config.toml
d_model = 256
activation = "tanh_gelu"
positions = "learned"
qk_norm = false
tie_embeddings = true
parallel_block = false
init_std_up = 0.0265
init_std_down = 0.0
beta1 = 0.95
beta2 = 0.99
lr_head = 0.00618
decay_shape = "linear"
dataset = "wikipedia_en"
Each number is 128 + 32 x the weight over its row's rms, rounded and kept within 0 to 255. Layers, rows and columns count from 0. Numbers have three digits each. The size before them is the row's rms in percent of the matrix's.

# layer 4 MLP down (transposed), 1024x256, rms 0.0754, rows 543-597, columns 128-255
089:120137146174092147049047088132078102148156117103169139156179076157099135107141137154158148129135090101131112098111115105104127095090070053146089169107120171122107115075151121095110134123133125106083137092165117122126157134212082116140085173084113136102093096154130118143141113118113136080107164131106101111163200162140094115115151213125129118133181138091111144154057156159081149132206
109:140106168086073141170154131196120187134184162133151097187111091125113158083176129117128108131096179180202113117120131108089098113102130107114137104089095168123110134122171077157062139123169131097154170111131112193108136121111154120116212134116125148130109116101125094117108129141186143139088098139116120118118125141138044119097115168154113099072149129081151168137170165116127049061155
087:177106122130095171050134147133145129128177115077168120167125111082074135158161121099131156096147079139177121192166074133135135097164108111133097139132043144094124106096071132139120180089117187089107119142135127171129157126124161122100060089102080139084084216144135136145126158072084178118178139175092145113156119154095130168150146131094094116145131193130119096150095113053153094095111
094:165152122132150165104146127164138057138126110132118162150123122123087105146109102163107178152146209139138137163130115078135055085084144135133120130143178111126136088128113147099129163139169149106113173075169083116058159133089113118195148079161084206170124178081155149113124168119103181157081089191167163084074158140096100142144079153140112118127088116119126086129146154129091090145077
095:127179141187122120105085152149121120120165090158165192180210073112122209075147084132141164080124155182109153127158099121199099163090080111099182084150092186124122094139067095130124133147105126129133106141104104112090179104095092165135124208130093140115146061135148098091061111101142124112155130119151132118121170200087148110153139185120105111111113113122104144105143100098142145120154
119:084156081148154089123088108186082109144141114142163161114057131160129114086177123156129158096112075176131119070116120086142117113121141167104066176074141111145078105068106095145157163106175152156098121144134097161099134116135130083104130125160182095118177081120129072163123127104138151115116137094110160145164095106096159182127117175144104082122128085115077059048117136155126128140140
115:155144167123140117126169150136144145160093132131078119194105143142092163179087046128115132123171177136153099101109133097119173184164099160147139086072138086182147097088131102123172136084139091120127121147110154128139115147179126123119095163106138121110094142132082074117151106082132104116112097114095091121186166147117139133146142122223174113131105129115116109130103124126132121121097
088:132111125061156098079091078097139104123106133087124145115175118128174136120158107135130149124168082088185180140081178133115128167181174165090082035127138084130103162114121144112109113162184146112108114096072167101072139144147126157166132204120115122075166096098125120144120122124150124068063104158126118157108146124085172091137104122135085138226146106125121184124137151126123119125132
102:150135135169154125114111133109147129102139102136129181118100113128149174130118132127180150150148094123111121165124103106059188143093053149109032110094190113100083186150123134125169158112149125101111089114146163118107146111167125150158121075141141119124157121155125175123104136161127137092140228107108129088155122164167109120116119150156182202144108161119148093122084166133152115200163
092:126129138129115103169100198127181136091125172133073129181160138073160163064128127121102149154160167101141147134160131089133098074142146134107161156184071126124104128206153108144147118113103058157088148107105140098140107085157161160205096140119061174130071112114128139178121144111116129096111129122190082108106153170083169131151090084124160091138184158124117149165141145119071156096112
090:109137092076101163118092128164105097147070125112114128170169074167135091130125137105083140121023121109094122147122148114155077122165095107160108160204148152174166135104137139140183113106054140084123191126138176082176092161122140130175100136135115100102152144106086126167169142105179128123116133092147157072114160190146083105125112102185181106155115089131096147118063164109148148084115
097:030092153087103111062111137092129160067141134144119148072155152126107184115132061190117137136059113128095126178141086100142092130094085176193156106092109156115150074080081134050120178133107127063150166168147139156153167130174176130145157181124093087139125072122082109143145127125106077059106107174145159165142115099118155127121060130109106084126176146190144124104111117122113129076128
110:119125126159100094155130132170130069097096150146124187096097144150138143097167156126109115096121186122106106178119117182060080103047117171161121179183120096074125146129148099141127171089113074124111131117089054141108102116133162136143125115102118156137133107156062194141077140140134187096184041136136156153175167123158095143168175140149140166139150102177100145172201120132141149140070
096:139080110112111131089142145146069144129185147136159110163099154136108149130083111166139126121154139133179160210039090144124184073167111143194107084140192134139151114119124080124149106128083115166131093094117127135127112174132125101110118129156181099109143182096114123159105102127092195152117123133107079083117096167152134076119159205128155128108098120159116125078113115131092139116127
097:126168170177124178122117133139163115169163111192078116151078154069158102109187170156155152071123115130114085073130115152098174085146157125119091114104096177071129102164084083131111146116118041083201156137117145150151128098129100108121118160113145099156175050115102126121180134122109113156138157161098186180075132100136061092122138140130104155120150070133098163164122122089114106076142
106:104077131126151135169172147135149116136121070089099075137121103166118173115063127098148166067162192142132147150102112106198097125107117128092184122170152147154191123118078104107102075183119144217141095175134095106077134108128141147128171161162128085069097081162122117128095110112129172102091187078094100093135098172143086129096152125120196056076134130140142162108146174147124113136142
092:148126121104146118115138110133124118207079093170164117175159100130068103115080132149132112149145105167104171117071119096108208104112131127135171161073078109094099120110107113148112108120113114185132197098119113087098142163136180144149141094153111134133123084126157205172121144153147115137090140107170091119132050090121141133148110128117146077124131156089124135134160154159146150098124
106:094091091142073134154123084218062114105107099109148118135134089160145058137122067145092107097115095156146103163141141110148150095191154142113152227114136162133101122149151096171075125154094117114082117133147116165056116167108201154088109175133147066115104148141178144112146080137111152138087128129144131102100061124086079130185136192153127104126077176128152122080133115112118143098167
089:160112170089153155059078090089119155150144207163203155202139123165116154073135115094125161164178113150122121132064166176194171095166164113186144155141078135113140091095146159128118059096079081133149156056196160162139147193145173085157098179066100132143129180110194143097129167139096118135108094136216149073118090120137096093118113106174117160124188144151107131153101145172146130192130
087:081197063134167124142048127079084122046225142118150077083154094180105168099175134143153170186103068138141114125129122114146136105132114124052152171069137126129129155121159176145118092157179092065066183122133111146163083124157099122084113106112077118151154118112167075133150151167173101133164128145083120120160127143121128171139147129143099151085137229187152167143088102091114162119083
102:170151133175073150139130102127140148196100095095150174118152141107080083094155191105106185119145090044153082121102151136175113093107129135082139146102106123135126111104129163148095139070096134116113141145117112121123110089142088051101056180169130117163119116069081115150113175108173136137156109073135118128142149154126127123126137107153132148081143089089178153138169152127055103211148
105:099121123146102103171183101074111117084169101165079106173094167142131126174094149075078152119114099131097168121144134142150190145121073079094195088130110120137107113117106118031194153175116168126160181088128156129115096131126140126164176107173116133169152153160122154128145180126092114139096130120137181091151073134096119132120177127177159156080144123112160090102056109151189109143157
099:134109166124118089155193101070156142133098154134062106137134166083132116159109124145170048133111128131127107100122131069078090168071152066094115197143128173133154098085133139102172157187152162106080098145143114160161130162179112130147091109093110128094130119118138177175148113091110079124116108076206120117113116175147148110140132192162151077139118136149130144153059168187143130110083
103:132089132159119111143091136100161165122134151114146108162104154132217179108107180135112069159182126134076141145112128138157099131128087138098080138095145117098079156125107116165151104159067150159199122135158156161150157110094130109103112105072128111092100157129146151126158158109069120154110095185112159121073068128152102144121164174133117127060079126125129122148101168129144108163132
096:109109192135094144083134111136146161152100126102163143135127087109146176080126102229148150169081153161079165136185163148165172084186126126094133184116108091123111115166105123100145057180129117128133091134149107175130164094084128120121143121166179133149149155169173164103132109200084102106124113135134090119108162128119139209118074102180161134110061143088123082112125108163169126183106
096:146102167090129160117150136157173092136107153190134144148103161099142153178149046150134102101168132158134138104088104118109134119134127125113105128188119126182119146113110125119132104145163109113141104115114145163143120155101145139107146136152104118131095004152078109145129162168106151122123116082158128114112184170119160119131106123188103095116138120160133107131094123140126143085118
101:151082207135130152154174143172127108115111172145160088146140158035206153147094188105105090120168097113181158113102119115091076098148126176132112149125119159101084128092150120143121122199110141118103115104136111135138187082200088127045122129062100101151143140117180153092079093061132108108096071116119157173105127145143155148159075150134128148107076138132166125157141106105137185166175
097:096128073145138089110128121135137177082137117184110165159172133145028120086132137094138068080163105145194104140175116093146149131139142090102100149208119208108156113158080119159078121100119130117141108111110162106107162067139174101166131127081143113097084155078135121143182121133139148127090145111110119140132138142099101135110130100153127136158149106154136140111179161128120154170193
096:084131120102136188148151116103095224120149095164039114145147092110162107141084148143102166126136132112091121113109069128124112100087165120176112102175147129072087144107137065187123139101113172200155091119130145121140134062126067121092098103095133121121090138072076176129142118153121200118137195134109127095144159175144146064116074133081135106146104127137126161127134128145138076101110
098:170154191100128096200139126092153140131158134101172089079147125114104119119157112124141124160148132116160121171136138150157179101142155083115128129101175119126129132165075151157125134121093091162081153102136143083130160162123078157099122117160180149055104121087120094149112100127126132129200129201145089171117132171113151089133142119122153116092122126151137185188175119171124112143184
107:106154187153147128173140189173150168130135164114093085130162097169120084138102087126132134086107120199026137058109100110069180088130127140107080149109153081145125130100181152142143148131119127067094101106098123103136152121158190077151142158156161060131118158080123106166094159153110117104093118119129109140150081135149144079103120143070134141135144183133089140095126113173171168129164
095:126138104139099149143106096148123141109170147122087160151170114180142126107156107093203136103085117148084164122175113150207115121165104101071180130192183146153135159107134053133106159190143135143135151072147076114140137109089104150158089154135216143133083141133142076126122144116137057145129113102117137066093146109074158147161156141142095114123107104113167083120146093138144128126163
100:138129166091077208088145127164113084120150124081124141127146172156108135100127152122153133151147175120112127218206122120123162114159142103129138099114090136142144154126183072136124120109128155108134125135172112091139083129134131136136089117077125156142118172105119115105178172179149123089037172128100167107107116043130154099121083153163106152073148123110018182077151157140138184131135
093:110149103114110123135146135119117106098086134182119162166095152126110096165159110136136141116137160106170094103120151145160110101115138077133104107152076146145129154102155219113149168155084123131127157138077159165139135139098198141113191165125118219109135099179109134152135142175177155203072077119137095177167146145148085156079107147172134189110086093086128112073110089130104152189200
113:123130121142082101118097189141107178120101160117139161137105176089137147114093111150149155114149136144118084085094148171081062135066141089144129110123148112104144082111156159132120121141126130153067152169134119158120179127103152067116152081157134147076154120155184128150091082126089175168138123113105132131097113173131178120114120138126121097123114083112126148127131125166095103127061
104:105138134114194147117195143102108115148165167147091116134150117161144151100143141101085039091061128108107107153085108089166157086178124174161165113103128124096122102096152134146054059124152123120093165111158069129136119104148044172149108150127087103109172119149120085099091104118139142139132132167206132082139103131111117167128108139169062156173149093173117186173085143118160193137080
095:096123147140120061184124139147109134168089108081161146120125176149136126117133129160135108136152083121086167118131117133092072094076101091114209146113135153129131132141130152164090090085157131128102143118206134170132108142100163090146139146156085129155100186139145108096169081135141147116141129215121169116131122134125078185145145108081112104090026115093150173105067168124101172177082
108:181140139141109109105163112098054132116133148098112096164150107107131105058136189133158097146183144097111122108121132133140136111136146108111099158092149072154137115126159121155149109133126192121164172096092135083090045114083153129152104109122145131108160135169125147133149159100098093082099110120181069197152138147120199140084127110107176139109154180160097229108186140158126121143128
110:131143092139093111132149135164129128092166086100157151126114155130133181103122102095123149073126166128175171194134100167175126102125087143109122113157128134091189160103077186113156099185092163173127149108152110145129160124087139127122162180166079114131166146111122085151123115145091142062115133118104105118108057073169131146124194117075161121148115132095181189154138120160095167193115
093:064196134095117121118197132088171152110109104153113110164092125107163148126151145138167131069137140161145109113121128108093162110163100131123170166145143162189090137171114167084158156101131138183111090103180160190151164188198128122175146135098120202145078094149100108110127108131157107108109119078088099170060146144156124158092127105153141134169194171153142180120115145130089150191112
092:176107138146116130103137141197070125143135110139051147155077126129184127148139150128074097118119184201121114123194124149109167123091111087134113152119109170114192134069134118095105060152151186070171171100100161208159131126068154109137101192107136151107090128151160140108063187137159180125150157130156066121129152159109165160131105079095125143116105096167111179106117201151074158128179
106:098106139140117167195083133158169166157108077127242081114130139100086117164143108092126128129148135175133182119154137158129105104144181092089066167071137089191103144125139065082121142100195119124116164124121140134189143132116154097158141183111171092065136129113087119141113135081061133147135131169062130171110123150139160142143079110169082131186087163114142164100110075140130166174140
105:172161163077174183106112093177150094102099140173105153145129123097109092123070153111126145124131195091144058060155134040116160134173132106149138102119189144122163137136132107105157078104075135137130128148100106155098068079111107083157134133133159171150143099178143158038153164182115080103141046085182108137154110136141122077127106161178119173165159120123144121160157120121177157167087
093:089085155134151147085167128130085173161158134162131137185134151102088120103145128163157094052107069076111201105139183136095104178136130131109120120164090161157101136131084106188091120112137113147145096103067113117144116062141160135130080082126168073117148109142061117142104114090110115121121144072150099109102138143100096122151166074082126162143114091130146097156144146120103154213130
097:112046176093147151135120139106130058119137089134193130130140134119104042185122087130130110126154106070127115156126146132114090098128160177119128135133093120134132114170150102103179134044146086149105140089125082059120110118102139131110157098126079095127111105129175119127117134133098186150163129188158121136142064144142172147096166162127156104119134145104136132095106143101121125094093
102:116131127098071147112079102118138104076057096084104124159127146173114129175122174103118095090163155152109109141141133158086122157095069107140140163151092190129132138148107129091162166127105157134122166115155074131198136145106150129152138128137154124108114102111129111130135135120174139068146111117138121137081143168143211140123111174150124172097127088114167224146072120151091060089156
111:125140170149136140124062094167131139196121133095135136161095185187077134087111156122154177099109169133087155158134126102146167136157101069127084151097114124152113138205052104068128134061159131175184109123143162102106099175100188093122129129173078106136135089160128116168139101164119128114102106105136109168148094096177209175089124151140135155076140120130129142144123141088095123164081
100:205062108121157075133204184075101108126148091118124100176100122106173153188116129137106090125141119123151164073093152133166138107124107122120157162082149123195119133130141150106133130127131143182095132126186147200104101153138130068175177103130129157133172084143171152156099026167119154110143139187125097116103132205171117124136089156118107098111112092147130127132156153099138096140107
112:095159093153141123140105163123069152080103146131151137083175121110066141122127130121136103146137131114132119139097150109102087095116156177104078152106206180134148120171093068156148131106147120108052139110093109160111082059068087123137096064186157116104130138130143184121136124129106180082083112175077176122140179148170130168064106125116095118133111114120065114056138090164128090129156
090:102177064077063174061164157134108149139149112118093061143106147142091147158123113104082118065133141078145108151069104127152117093128138110156106135114112134117124127139126192128118096030092140169082157098150073109171114112095119139172121145098090183119132112115137113117134176115157102069141130124183162151073085122119184141085109129141090164087092119146113141119075083102085162118072
110:141172194102150095219094109145170096125129185151157174143161118158104174170118210152110136124185152112070143125129190096186108131141099131119149115189100155188139140166120121140101112133098113112120125140114130157155109110110146091136160126083117118114161095141094090113106059152107075117171138145088176101078112138128139126104131144155076101163121123081195155192135164144116132121212
107:102109153160115088136092142077112080152148143153085076100150151134161188124164159084179147069085136089094148110120128114202090091133108116131123139085140110137085103128140089099142135145141111129100111177121126175141127172147085105151175158160078133139149144101115055088134081192117076137144095134104117079152132122140166141116096158120119141132116144106061105119092175137168161097134
101:166117106186148080142093101142117153143133116150034086108170087107069144107151117057187139103115137121201109068124138066165204120104150096071124109127070170122127111143143150097078174072201155133104129082117081136153090139148163132132134133095196081077126107117103107106114136111092145103166132112119079136124150137142121151168106147141102124137156075128145117123138158079130141145162
097:144135093095118122151132144151103091157093152167107065136078131100124086170182120135105063172157076107130151100134132099173141131127148220139124078185133137139143111164160103136075171083149123153114205122131156122124104148099178058112107161164108160068115095184103129135117135218132128132114128172106087126117139183164034084136182094128126145081135104071144097129119121091105103105161
098:141167109129092106121150097101099173084154075136046087122157086135124140130095142106110111169153104121093187180123133130187105090107122101177164134131197164103133143120109209187123121121125128129086159051176123119079123139134101163125119135099081127120166137101086151130131158146145168124082109096114144157112149100119159045133141115129152143130131116144149153133127178155122129101067
# layer 4 MLP up, 1024x256, rms 0.0931, rows 544-597, columns 128-255
109:116110196143184078144142103166104084154096089112059096143072151209168130148126203133087157133133129134148124105121173131091093141199127163161138135165131094147122150190172131159156116093175168148139098116112133141110142083078116079128146088101139156101128135082137122095078046108071130144180155103162149072167107132108143116119123117119162116108098101094138168175113083124093179084099
094:109139128187121093187130181170110136091156145135097079143141141142122097096102137106128151121099160097118107095132118140145131142161210159125126150132191171105105116103062094142170176127154096152143171109147105066136073097142140149121153122132129119150173078081105144092064055199136134209037102133156115119070113102189163046120166108112131125154111152112123149154117137111135111152138
093:121085116147143110047092168129136068129164088083102126113161109151060191138142182190171076117100127082120085129070121160187160130119146113117066113135124123127133146112146187150076095136157080126138106087107133078108089165135102121105133175153088091105176143114149152109095121084151133139138157111128156165103141089169119148132165184122123112131126114166114121137168135186075117128131
101:102125137042102168113153171128168117171128105140094124059081138145147089129161112143164138129100101085091151102144100130081123110189181212187142131138089122104128140131127120088155122157165144126130098189137033093115123137141135118146131109122120113132131137130143139106156134114088129102112150131096136147113155149157143130115042128126131146133194172151157101176141141140148138119165
110:127099107168119071145112124110127119168154151126130103076058095100145155183133168110096095090094167104113115116162226092089115159174150110119133109079182139114106111166131204074114160163106121073184105110152082066109187102134088060195182098099158117077131130099154132079123135117105096072122109161131156096162146141118201103112152140153141069118171136129134090109071128115150102121119
108:096130109159098095091148157093153165134094126105092138130073099193144117119138116121159114099121109113168162120122097130136147095163179134103124160118186110126125102105131158115090096115102100112102156154117108072105087130143179118169165093132148137159069109125134175119151118061153132124158127113165124120108158119143105080119137129163177138160136134147147121157179091128023123134095
087:148112195081115168142157130116143158161110165171113144074120096152170113155104162134061068116167139116111189172096137132086094104119123115150206145184058117091121101084096096127135143140180112148097136128114106159089110168135132123109088123132120128198128129115093162151182073088079121148124090182133160125139118068134141161150098142167162108144159169166138125154131084139175177177168
106:161154160131123102134157143119134164152121144099095118088079136099138108118110127135151197119099130084143171133157157138141103089147108086074076095135124169165119124123165141144096090056073077072092080142150163119054082137199136116079151132151104150127127109127167053118067154112112115125155123168180165115142150138148118108135128135139176135109182127142119123114142150183197111119123
095:072123092125115115069130069070140082102158143080138119127131122184091139092095162161154160122166105112083135053089126147138135138110142181126131129043136193102102133120085186152119120129173106172139123112116174138103143149092124128134134117098142096065145139151099133090145077145179116125172093118124132181155146116179105151108184133129114167098133141178143056111114048168113139147194
096:091151134109106115126141162134174125090103134104102131111112113121078139080146102190158104127173096110135131092164141096103107187127141196052096093152085106104119151112161138113182085184138126103066106154153115131093126162148094118052159192120125139143132080079109148142112107166121156096095157147166110193114054153172078108151090156120131075143085110142174144133169113167137129133189
101:167194113115122098132087128125129072173126130110060167129107160122149149111112125109155052161136111144127178131100139144130082084063170127083085147129190110048122119116156152150158128142115122142051178045115138129132119149072103094075109159118083149154110206125097165153149067169141145129121080112135151124088153173147165145114117106106179175165156091185161181156158110129178132106146
105:165122121098127067117144144124103177163115156047181122106105161110221075136133155146035094167119099062118146103079120154142100146077120120122119132109147146088172115113192126088109163116146100139120095219094104107102104142114112119086120121159110135172131101148211124131070069147176170106087151110142102144138179133095159133147166176144099112119126098126115109125126091133130134113154
105:088118151139144124072148117164132128138116159144103176119155161149121179087145167087108123167140136037147131044108165147158084156122167136120178103105160114135148101163136114121119110175153067176038203132113126066097198110116075036108077099129125082135129131143126168137112101150163130126113143103137172064108091109090108112118095108120135122181094138057134082161145157092136119143161
099:219092066179086082074130128128147153074155149167169118098141176134132094127151077153130057143097098094123166160128109138109117129117157108115132127101089131151132148094116168125159067115150092143123155113113097095157157142134134175074111185188152105134125150101129146121175193117165159098090133133180058141148075147098134153087130125126194111080095122130107087126106110127152076148184
100:122140129124121138100099142129112150163145124111102176101117078102116088141125106139140159128151131121170181122151114124127103123179132138157175166111091120042095132178148093104135066094135125164163115177165120139121123125083124157114118071146184114107115133167139102149135144152145107105139167200117094201126094115138075116121120123141095143085129109119134169116099085101101142178181
100:176170103180137123105084086109126137093173173106139196144077183107121092158147116157146111140110138134100067174158148113127155168116086122085093120120139119124102122132136121086140142155114160119154112152138106166153141166020136123092131130123138118124110132149073055183137131135107068136120168083129110119166179129088109168135055155140150154145171123141138073147142079146109097121162
102:149133150140152118092109148039142082070094119129161132133102108099161178109144121097169143094150168114129115095121123133157133148127135182191140141073074111117123125112128139127150181088132110048120156158106118076161211158137105185149085085132069085104084096115151123110178176215140140113103163095149129107130160120129137151111142085140129082118174127138120111102164138152173127128173
101:154153139098077107116147190152158123117149134096126124106139128116118152103108125114124140122193200119089065137163172123103120099120111114090145114104113170149124178144115141188177178150186158131101170129119072066160163111117105132078117158158121078124141156111078127115174095103121092107093154122127144199089110194087119147088163085110109102106102111139114129138182131155168138142196
094:153160158101152126150136077119086122129125162172104166121082128138154155131104110154160116114122133162080066154160180130182078156118152169191096130126083092165153114131132130183113103062090134148114133114196092132140126162172098121147080118119119141147225133103131132163110122133109112126142117131132119127081152128122070101116101078116160169161104089136114040150167151147159146064138
100:072146164133124136108139131056098157128101065121104121135146124102188145125156142128099080118095161103087145148079128160068084140075120165093105142138125153156115169213174142149105111116144079127143138120124154143132095166112222135167154132110138188198096157126132148133098097131072114188168096223146171192147132130118136097102098150102116152128120110131154120163115124053187146125146
099:192121114131156117158128128104172198076150070146094171161148135108105142140136121125132145129105079087119108144127130113084151129155151114145154124140144178136177105112167092167197073135138141165185169164190147108129146124094099148126158097149136105134120104089072109110140156108166142131144118119193198138114096137116060101083113124124118148151117084171081113169153111104147117156132
095:140160043089099149143117136141111154086127139015169149173158120097157164115211112172114125071125144087068154117146143107152127153107134114129082119073029129126089128190134069139105141129142120115131143151188185088049136144130167128143177124121095115141049121113141118096107113111212081140151204172102169169112115133137124133131141145188127160138138143138108136125148149153140153063114
098:199102124183119127181131166139106116151099083132126135066133195164105118221170082178094129104136088113126152177130131111135147177121160138177104131135178147129184116147159138125165175130092120142090127123124154113070092039164136125199109093108158166133130098184147139104140058119142135154074155047154114190059156110113154075122179070134107088127103141166096128093104073141132105124071
105:149075118157144107142169145147099100103171125112127089097155131199153099173159107141118095214143100126092143136106135125147158145131080093172079111135160152149138132060103178182143201137140146118100140141095128127129133119167151127143054162151135157114128093103144125154134115119112109128078109178090156144181144139140125048116124169119161139126120142112134152063109099099096131058189
091:156095159083070145115131087128151150123154081146096094158140148134158143180122138189128179095143193140159106113164169146101115112072114106152114091080108122111133152108111151184162159105081074070176109119145087117156149104207164121102136123130100117112118122157136116192094116134081108140110126099178132163083144104158131115154180145120176047139122135119171138013158150184138145104139
097:108119132110157058091155203128114123131083157175129134117127132173142160110082148142099122102136120131129123181107165129159165090105121050148142126144145086088106141124140139133117110129075114119120158119149133120119074118152085128099198143090114152171076100153151079149135090095108166139112114177184145152133127125177139121165123151079155051154140087124146097129211124104115118137135
097:115155160059157150111167119166107108115136137079144139149162198138181120216137107174139120100135160108116118114078173143139172134103082147127119111090139126104080172092139072137123167144153139107162109187141099128129151140113099158121066103114161078119105072074127134170156073132108119164127137102121146135091111138145145104149109104126199117118138154132138127094125092175122184152073
094:155135136129166066004072175126095097207080171127175144178134111117175131159223148130131122072124135089131060121138083081149063100182137180163116106108177137128154097112117148071075090135114123155117167142161147129139124088149128108110122126090092153143141117158109102125153056189143174119150128175130090126164129146135126166077079160114121137041178137116102136137134117093120167127159
097:189164121163090137128100111125136143181111170143109124110081072091141101067163093119115124179095125129093148051106112172149153066136052141062103069140120147138159129097172154116156176132185101128144173132123119102077145116137212127103125127191146124163090109162141121122134176092167152139074193113131134111084134149088127134126093186155079103133163115139159179123157112123107200130093
103:125121140180121129127151085133131100087168166151096167142106107095157104126129143163126173119147121088123123144076109123144131170125114140119180183101071109148149082200243207138076117128093131097163174157088097172114097153157138141155139113156132103094156170127061147137098088087160141132168179174088122148118083126147157162155092125078123164104154138143162092114162093154165129107128
104:103178137094039127127092160129097154095089101155098115119084091098143150124129148088149104127167098119120184125132139158046125119075118158110101126111141139151181115173101097112148138142120118061139093166181135102135226134119135159151155115129064212187134118133139087138170171150124160137082169063070162104096113136128124126078115165109133101159123071130161102151140129083151155141158
103:162094161175113095115121148171126106115120115134114152108147108122077121073136076079142137135098164076139093106122176083133154113185111109128119135115134103189118196150100179097151105177133110108181092140150125179151108111100098102142213077175115174121100068150156108133137108144116093135102099182116132100184118107075169109186150162127110133065159113089118063133088096128134126148109
098:139136144144186134167108100129095131151093135169166192160134116166150160131161158042128118103107179120154094126139123100118059124121179113119126193058116107123160093131110072126086157139098116151174182154129120130113124168109099156142114187096142106129150082122112152089140177177210133112134152170085136153145160100149116064124112100106180091112120121074126140154125145174131171127078
107:190090148111137146130100185034147067167111139110093150142171101158152084135150089060116129136059161130110114137157159132136124137131150115146068145120169159116127158157138184129137120073109158134148118127091159063133211166149111110102135243093090130137138107118123144145136129144103166139180103120129190153136118129073099144105123123124104095145138130097125095143162124103151122144165
104:147105131129130132131080153155086131218160127158093107146156058154123151105181126121158127152108112205139121096101073105110140078150127100099161194087182117108128100103127130158160107147156089130183050094111150118100084087167134159167161130126147120117085138154104156100146054194111089152082155167153154028199142146125192133119118138122153149157129142086135163087099110132203119078098
099:134157115155128131139141156099094130073141154125116143142074160152095097159164088129129135102132101165090049080141092161128155141146116084128171119191133154148140114158100077094117103122178173120148135133136137121126174086119137147141149099110107176164128159100109080174133106138112093178162121127134164186133143100117086091133139113125046160115118106191104105102087094139176121123099
104:147085105165037109073084141178089174157148145132164045116181181118132126135144171126144133151112154084173152087088157111082174097123121086087103158121083125137166145159094112075095149160065174095146176124115143122091133146186101163149137095112121123158159134136126098136125145126160215177111085062130104174059164141120114110117127134071163114137092115130127107116156112164144169132169
105:130133165139119190102148134092134144163073132154179124134070165116131137201115109119077105126082138127059123109187136117079134065122168147123206204066132088149167141111104088107091181172119122099123129123068153180103152117095138128173113115102135110123143101117106133110097092156215149118085131163106159080116156102121117113152101127144125133085105133142118078142150115091136114145162
097:120075135114167126081173164092123057160119163120193130097162082163123105130086144102158117175119105168107139140024081159139077120153154139115125050143173105120134159160141146130171108135180142115211122144141086121108164170167128112100111153158186079130143114123114134178105117121137095154109141155124170076173029089119114116158141109149159111136097123102118103137167115127138108145158
096:072194111184130121143137117108134133139131112137111110123158095095102069100158145115178086082109172143164108146118087167127143077105147124112155112150173219133108121108119161162142188126114146168134143140104141110065166107127135141138152093152109133105122104103104151170159128126129191082126107149098141096067194048078124169111145122187146097114134158077148141105161065169147141123134
100:144168149092085124116155116127106163133094096107107096120133186181108158156071123176103116073120143126108120178131121157135135169126136101180077158135160125115050155104141159179195122084169093161131123132191092165151140195130105149118142143090176153115168097167076187148152177090130108190142130183120138145099125143177116174141123153111142076156108100120138136096137100097128154176076
106:167140126125114083113154129103144151106129125092156116134137101164155225144145103113097169159128087112120169121101178119126094134149096100148193046163046086111141153156175122146132157157192090106135121163141145176126116183068107154144104097103124136123162129127139126143118099086140127165143168136132146115138199133120068043119071127113122112118074112153057126086144155152128147131140
100:161145152107079165117104143141121156117128154112107140132112052091164119161127075102139102180143150162158162137126117138063111172104098102128090082130078120110135095164136143132153042092151089093124210109110131108087101067161118093153153154111169117161135099121108113079154167140116150136095131132103088137045195164156090101175105102127128115116128102122131099097168136183150095165205
094:089161126135130180142065134148133128130147122159157112158088132092111126162163134156111139130172080133163114080072116154126195126124094097077150135142134140120123150145147128097105082122132136115140104124136103182121102074131125113091107117092085147076157139110039088105156135128166147123110196117092144161173170151145115067152118163157206096117076146061183084153139110134112138186145
100:122148130142172146109122138128133158123134155112083186145134132120095093142158088129150087089086129125161137140091095125057147138198149085150155143109139132106127094122095112056159142138178114130146156100169196120107104169084190167167065113091137130125120191158155142110110166145087095145127102129085128104157166137130038152162096084078103105110176151145133064136105148160171121127108
108:213120120107087138132118064062097120172108142131139135094128155192124152161112166129170142186121144135108118124101181130082215143192121077141112157175141143154181160061124163124198130121160128147154138099118127104185088130140096141194166091130141119121166151117083129113110111128152043115092078141156131100174121164117152190166135104098131138136120123104116097128110101151092118093105
109:153173138124106093192154138121150083107105144218181210131131107142093057164185126167150135096126112100212116153140174088171136118148201128107115153107127143142134125139123089127126141184113078059174094149115139115107161137068096067106111147106122084104091069133108080142144137119089079140137081085165175114115138138132112108150113137168093126078074121159126144176168117099143158143132
107:085098100127187128116136191095114137140173104121110114135104134121207136125183169226176144118139183069143098140136113112131084140120183115231101134188170134112092129094105132146078111160107182077166113109107093065089118191155078162146100115136145081180109137154099092111195147156111152094174128131129116145072146089028083106118126136145102122129101101158165077147131188124156120133120
092:126144159114112097145108116106124136127131196155137188171057092159132144115123133140115143130109157082140172137140139131110125142115139154150144105151078104163130094096136167167111146099113100129140152095149137148177162124156134178099148117111080115102102099154098107114082075149158166120095129036013137141119154171156122084107239174136155130123121117075110098108173079117089127153130
107:131100163111143177206116122152183143111076073140074159137125126170160128128105093122123064128096130093143144180121094134192137117109083130117123154103148075149110114181054107081134118173129132173183090160139180210103156089092142098134138113117140135162189152145142081158093161185171142052204178126067111115123098082110126113118134096129127084120112120083115051110168135134112138128145
101:144132128164114133151140104084152182150099100094135138119102082070107171125105117175131144093178092110118110117109113126097163147125088126117085185084122219076114139084160158128172146146125126030141146156134183128125093109123107079119141177160157159182106156181120117074142189135139122134190114130126158127124123063147100119148079149211210109108127171112145083123204134126132104103113
100:168178158148091109158124147126114130137109115130187139105126099164192120111167181143089178137139070158124095133180139181070116101142128159111073144142189056172127144165042177128130077108105174131137102084172079127107131179139168101142080154103097118123135102135129195098154165209190133133128133145157176126155100161090153126106109108078168138160117146125114126101104129125090148136087
100:111096102110126143132140096118041095154140134147142166165144140130161108080068088144068146137079151090154094177066098081119140150163130190086142099074122163118177192162110118173089126171113130152123117109086142176103146199127091104138073123162081125111197119140106144078119150161084146156095131115070137092102140117143138199145128160061151135130139092067159113106152123150097095080189
101:171088124089080138117101192129096105164177117044139125136147086110137191044104179140138048102157135187178168147103137135132080097114132104127082174173146108090171102084129182155151138178159124096160161119082143090154107118119152127077198161135117119106113135141143126110157095174133097074154141101135152111140131173092187170122149135132118170145159141101140127143123155103156089167091